config.toml
hidden_act = "squared_relu"
positions = "learned"
init_std_down = 0.0
Each number is 128 + 32 x the weight over the matrix's rms, rounded and kept within 0 to 255. Layers, rows and columns count from 0. Numbers have three digits each.

# layer 4 MLP down, 768x3072, rms 0.0228, rows 54-104, columns 1152-1279
124121144167144132104198147135131126073144206104168128166122134168142130125131108089143063204125133109149067114198202087093180132118099134103115125144211146110100074146211142183132099131090141139168151125131130129198157091135117131138104109152173132215147123086157119088178151163182114071143113114066124142203055154088090098127122147150126154110109164111131164155144151122151077153206
106119123155061110131170150128092127128170102110049125178106098147136135106070110080147163125154123129128111128133169177104086099155099134152146140117122149092183108147087142137129122165074115111108182124188104161140153125141140191121182146114051179124136106154148102173172162168139071165181154069110153104175168099107086094139131077117130185064080152147119229085126157114114082110142
173059062120098131121167127118139156094170144105133118153135135083132150141138126091100190153176093124128121130158151082116141156127082145113125134089135134098157157131111119144127151060174132101151124125102139137125138168131059112127140192121121153115086148137113087122145108134099114128146103095165148158084153199109114143126086213159154173091129105102132130138089146139100131099144
163126113147116089161137145132171167134172189089152124118137165138085114081179126068133083184154126128139094124161158164126143149113138158097102116107114096116148197088118122185129127090179113070161156130142153191161130117103155103163156066055148143187061125132086149191108080082151120178097140109114128199130118094124180133123133085092131150175150130097126062094207103116150127140098
188125155127128123110152150138131145170133145155131124061071105119138122129076092072154133142085072124117152102129104075099140154116177099090150100094152070148130145087092133081112127181147148112177104120131131126090136186119093136139201121136097127063111141107083118132148175097159118112085168113097169154073151132097113086160085147156125130126119052145116090119159154104113132096066
150152162130096139131141101134126162133164094155126122109073094112203125119110125113107166113153152133140107124126131153165112168118115172120100151106129151079133129094121106136117141135175114116104176128119131110116138148121102144131128157162090172096141132114137104133139105118122120138133124136142102115136062143125078137127131083116133177138129103128169162132154182072122087127134
142131122137166131088138144146113172190134141106142114114151173121157134118075136128121167085124105160150123080141112112089079100163116116122178141081118141110083131126147151116114122138195131134097120121079166064100132142116114129138110133124181128103098132179117115121105136147073153132100097124129130077101140116120154102136132104118111157091080145126119114165133122101106114093116
142129137128124105255080157144127186136075134137092121120083102165098139086144111089045151119109131109143130152135116137126069159110120168117107087120155140115055147121068176126153109128123150134140118138061116116073097135124094077128130122146079106095171129161107155124136148088141132135145115092077135082058123105118142138162144135132127103130104151110178128119134145125124142132106
134101126144044138144126150124137168093163161122140113145164088106131134116055121155149138144154093126130106157153199166083106149158129106149188109085093184134104114090144129084141095184171132166120152127092122134122127103117138101112103200134144088129131138120115123097179067170046123155171112130107150105127185119052071167136111098160131091165083168084143093106191118134159130145132
120177136124173161119178146123095234096127195197120139176087084118112138137089122132022119131102109114119087063086124116100152126062092112138170149144180156146136162163093070127120118142127117127161114127057091147130141130137154137164148122193139105145130094133148098145127141171156080141179107096138193124125194136164148147135125197127166105218149139124137197103146191043133143130113
171092064133151129152104147121126148168088106147136140186127095168156115159126108146147138151120111137121113137124140068115139161112132173133154134091125132147098091149132132118132147135202128068127125125126140131111120140119105146129134085158084155180148150145180132139084096139141133123097152157142175144164101112147130086142102169121107151096147089123115070150120114117176151158127
110143163132084092108126138141139119147180122094105135087104153099113122085133139174138205146102165116134106177140110134075137102127098104153122137199116079108097148093077181128119064165144122123130064123222110170094148130129123127123125177111088140146115157130081077121177133090162101120063136209122157123123110105121134141127190107104120182145138140130129109142156121117128223094127
140178154147121119182128128114140023134124122042056094167054090165069139047143131142130107134113135141120103135108147165190134122179139111160066121108131087087151126165122167092117078103040149086140200127090148101153128094134120114136140056072148139150113149106171038156072132119103150149159162065115109104047149144076080091142102105087133051091103097147101140152073052072124091134162
104101080115111135091121138116141095164094117144127137150118111155050124097181133177135143033150082115116156119156082169151127096122084169170112095064155155149101108177157104174119105121095112175136200123139084069102116156122109188118078128194159166189097194151149088135082119145137101119079182137156169143100082090129157122134172075151117071114132151157139168130134204083126129127172
095199135148077094208057158126095110149167119163170142093100175126163122036168106131099126184120088127138133148115114112107037130109111131095078114140140162099120092111106108157136122100140145105184132114119134094163134150153158124145171132070196151193142146131124151158159129106128100146116104121143138127112097077076070098125173084169135121103106098143127161090192123121085111107164
089130156126082140146147119104138167140127106152107122065065126115139135088143178144152093150135125109111137118148115139161106119180090107087157166071150120125108069188065154115122104137067145113148154133115085049152152121106102107101140116139148156150090144097148178135103065159151086122128127131127176125163041111108114076148119165096121177121125087193138160066152093112129108101167
132169133132161099111169140120114169170150170167157156189157158070156132159143105165147076085097091132139124162134127042071078142106137107204115130056134060132141126128156117131141121140179158230140179134209129160125124151139155120131143150208084082101135164164213144160255118093075107147126098141142141054137140115132147132124188149123133101129112165056201034085133149122086150097095
125175124138071120087131092122120076132154119213145148185176087105127145130117100102138141162093148109120095176127106139153179158141108139123101190092136116101132103144114126145127108133178104113076199124162243140112139082131183081109111120156154138144140121102137121176080079142122158119077108115082117111195076123120151101111095156136132164121214092158085186153135082188164088075157
120153112142195127145147137121082125127156103127151135080096142104130111139156088179098090125143123121117106188109155098110134138094162108095112159096142165165124131139175150168136149155116118085174114124134124104141182141137157116106121096126143080154118120159136145131165121103089159078106108113193171164131113132134116101129151171148132113116147125101155140114045106075165087138122
058131154132161118138119138121152087128130145203148115197193135115130107202118157170122137170126113138122106043091139189095046181090133150075107125245095118087102062112146065164113120131106136092136117121135156156137088178103128115117162092070163139187149150119114090167138083078152194214097119037127054130066139124141192172124112091173131115203181131047178089142142102104158145117084
094171116170141131114125139151159110095117151135087125114103052151113129075123061149134100180123119119123123099147174080111146103087205152104203158091124146131149066139169104154127173129094142126170149123105124136118173136125156151120196149109092115137163174137154097097125181195150221144172145084147134154074057127079124147135080198097127073118143168108129064072145159127146173114156
100119146136115095129098062134164136084174130112134127139084103157162129096132154125137153126151117150147154134099066088120062142164053154124138084148095057133158100122089098175129133094175106111082198119115156131145204086123146156169095114075106071171094120155102142152150131162110116169085159068127124128120093153099139145127112190170140097125087125091122151147153108083113117139104
174195134138144157019118123135036127085145213094177118106232174135127155081143157118141171162172211142123120121160062115105156168121188111163131159135135138130168255118117083126089192124175122183110126123132144116158165099127158144127101189114130173170143176121131150140168095176171155181101064135144076164153132157120086138119095090118143152098179145093107136154179077061144099124104
119132195132180155060132143128137099089090212150156090159121210146060125113138077101144097163125096148138080180125155152110094091123096119151199136058134128076083091052174126164137065047072133175130195128106100213156080171125131175161064145082116099144101117124107110140134156113137189113068093155099118136166148126184161074122159116137132128220072069201144120061144113076135084154133
157139117122197144076137147139087182167122093090145124069122166179190142145128196095132057131163084141122121121157164144140134050133131109182119155096151146155127074105101136045135097102139124144132113151135105160131140084162136141123152082149149123125107115124093123178098119148124156111049125173152135140095152175211121223122138164145123040126119165119095080118149167133178134141137
098080129136036068168158120111079102085139160149161130173175099174136122099146160169152165081094137123128146126128145162077101101107072109090075199123128122087158113151149129114127186106142134116117133145096090111129144103125110126117066145069009057249163155112131155136146157159093108155135122190133137119105171107109168097128118032083110118061124193098119132119160183113090142162187
062120158123115091102136170138124142192109112160072132072157190083150118178163064135137208102108075146131132064178146142093182151109115110086114161129110084116131115070171123109127101156136136090100102136103179127140146206126117132147099110097010146110168146122174105124168075140136181105173094075095170152093098132155149100128164108069154123148121181073146169108144105077105113131134
176096136123129111114103210132092163128139130229120134092133129086145133104132095122087126050113054131137182151169088137116098121118116140151093157107131125083135145176119085147139128082132137135112060138053073166111093114148123157110128088184096110081088042140158156146126165023177136133101163161134159121178021145171115145127124119133109200131129060122111107087114175133122168115142
111118127128126093106041097130176101155183200153188098123133144083160121102085105085071174159179108135157126203120078162135176162129056104130062147130093104124118174126145146123122090151178113147119100109059080140131141092134069136130046111169114125190111070128045191129187085160138156104189093170157147126132146126132126133105148095179160136090150118127097116183168152157042229121082
116100154142066122108161075106139154059104168151175117161076121154109135178153124152169178152109105124140162155136132207135054246126082150105108158169059053108151153128155136203133136137179123102126096127062145157158147151124023160119121112134148078114132072148117124121121128076150142166115130148052106111145056191122164116146106123209124130154140138100124079110141104160113215128128
080125118125080134187111119116138095135066109093127134146118140128165128128167106112106149155131127112117121144156132121092174125106167121115140115135094121094103152142174121134114111152115136137115125130101146190174145117136126132134094172190146113135118135131170140095114117159121091101130143190126167069109125134109196153124133142122145090109102051121201182174164184135103134097105
195163115123128098091144117125121135104138152132142143077117123106086132163141200116174127115124107121120130110100149112132075153125050138154151127084139113161158150080068084117112092161141149122170105125151113106127104094117081119124126110042203124061099174097153155182118076118129134121133122093137071142149066077119080121138091116160120102072116082141101114111113165142109085133096
149128110124162155128137132115097109125104057142150136158117109112169133150104173106144176106076123118143119137134113102144159120080066146122068154165133179120147187091159147169121142110162108118101084130157117077089062164120165101082143140089101092082141140128100145133110114153136080129135105167176176122143156112132094145122111124088105127103111116171127143154142132128105177086134
199143108126167159094159126126125119150124110098108119135123168120090125174126157122116127180096084116113102148160155074114149165094106128151102111116097119097195118132107132156120110096098132048103086130136150121129132101126132096109171087093069104188158179160107151152133147134133124139084104104172146124179087118194088139149158167093140112127171134151144075117095136145170128126129
136079155135107131133176124121212176091097175141133111123122121115211117119106081106118169147190075141130138145086058107178116131115120135071140119129158115162109159180141109173117165127054130157181077125124111108142127144117159145122088113092128205146150094111113135172149208096137162171150079161129160142086063090114113076134138129177116146192154083129039104173087141056075177172107
191175111138183104145095162127150142139165216054189134114161132151137136137175093163149110144135143129146114185193188081157121132103099107137149161153079161136147128137118109233117186152153148177155151122111144130146161123124131136112111103005131148167044180197133148220113122108107134158156126123144128148087189090111115168113133124168129102134127100054132107112197115086138103155026
164122163132144114152156118125162138153091096148163124147123107183169123148148191135079108153115190138136079099118089085112084110045095105081139137169098131067072106111131100139129095112126134132163177128077132117080105099127115128121093133124177174067130119166171093155148110162192145087133106114150084102080158126183191155125135144095135098116183144083085156096125104141145170151241
127157161134115073133076153139130173149045152163177141107144147140065135104174128141148124145145117140124155093071158120154180135158124150099118030087128144130102148128101132112121120168099123142113089123120117122095145070145060118194124142167202139127132114071124122090155066080139106169115128133148124137116171109169151177127134137103136000170118068162176197145055137144118108071078
154162131129122105169149159146128120146146136108156128127176132165123131066185164100101164078156120119146141131105111125116085075108155151125134156127113053091127174106187168158140197143080115118147125119114101120107116173136086160110142110133127195040120194063195073191177120109162171150089156095137097127114106152113136156152110147114122142081116173106093136210109155099070133161181
081119116124132126112178134122164117144149074060100135172148095109117141180113145142101149130133181123122061078120167084168131043100094110173150155170130209173151159124128139126119183083104133080114095122126108128128103132138151054088147126066133170182117149175098195155180101171083142143206156090163082129097171116120102195126102133148124163154129137112122113160077113109150133153132
115088087126092086197144145136091104146149178168118137116113122198164151097123101145124133159149168116118083151091095152201099130164196082108084104146090119159138073156122131135121113159109104137160168116147089147128175102119121135133154144185132161166125182129128125084228110125161137101163170149124091192066193212060089106123121078119135170088154127123172162194139123100117171071092
127198161096161088073150109125168132179143142159110125148130110111104131140110000141106162114125141122139119140102104129118133102099167111160120155148136158188177154143132136128115183120109119119111142126092091175164105093138069109142087118166145165197137108175091137132173166145149113109137123144154171149139134185104181109128121113129140148082104158155116083158143142113134084120124
121153165121156147108172118129149147122160095119099120106139147140121137106147094140206140132163102128125181174119203148102090129201103158162116129095095107092086108115196171124127129128204125123164134129148133101086141151135111118114193114119160118123111140084143157131141074107092183132106133134120099161110165093096163132118117112079130113145090148058147165150092134080197147066110
148187099140135166110085145130093088107109130180131116109163181146112118122116130104126148094085175117132088086152098103130069089096117151142137138196116101130094150169092174136129062144123129116194109115078077200134144154142040148133122097103101158118098168064110119158205140179126171154107141145191154069091149063176183127147176135117115094140120166159126155129150065199106149145091
096121104133122160092131088124125119114165124090158129111066169141196135128084128161144087063141156131141187130110141175135141161163070107128142042097095129148113144135049151115130126135097112122117074134087085136128140131134171135148161107145152123151176173083127158077092124145094116135137138131165133107132104137086115081113141134128125078083153094129075091137090119146135174117138
171122152130138169168101132139123105144092143149157123041165136164121142116129174089135172147096051149138171117120051147164196113133136118152153176127103139098134140075131162106126160094200128092066110131133151108123136134124133139120093190186118074087120130147105074119149175104186111153130121126094138134093114107112129169127129096113141131146117135151096142186115087150048181082104
063165180125053153144181150127111133187011097088123117135163177069111126124069128126129182055096113118115128150022086101139100141120169218134150094134129130191144193079095118093133096146194151129073093130141151149116091145112085134118061143163100053114120113152071194115149110132151092106178159148102115163151126164168099095125182093169127150114107109135141121110083104116000125094105
084082140129155188182154165120124182090139198099141128127123165143092130186077135144091107074152151102133148106157177053111089139074047138161149109125118130215116118112126155160137152142117107150161120135169139186101103131127171133116128134101111190084132074138081239107150131140149118163168136204124167132109100055132137092117150213134127166068141120111137128110099100040113127176118
078063135135078058149093123119129111052159085160102100112139125101145151063115152141153134163156101110153155200165164111131134162116062152117194171196097083084143052136180142156133129147141113141103137132103116155126117090134147168147148128065084125127127092145118145113118207255158084131157163144125123130152029162129137161134186108124156131108125135104147135103155093134179091133097
107068126110118168077135113113109071128169033111068130158147125130127142126079058187143102152150203118141110120160079176092063117112101118125140127147154138202141095155135139060127141177112129166113157137145145161171086130126108129101128095093152165143142125127134115113178106153095200098131129104130102085143166066191119100136079148136129197122116149153127106082062119072140126105060
105116109119117179135114136128128113115196067113142122172146200149139142087116131103107100190134167118139107162176188125142116181111126125092117205103132086138155113127032164132122126138097130115149154125133099169152160119111070163124106124160174161103131054123072121167094144112169142105139117119111171091085106122138136120134130062131135143122151119099133102175142109162130138121139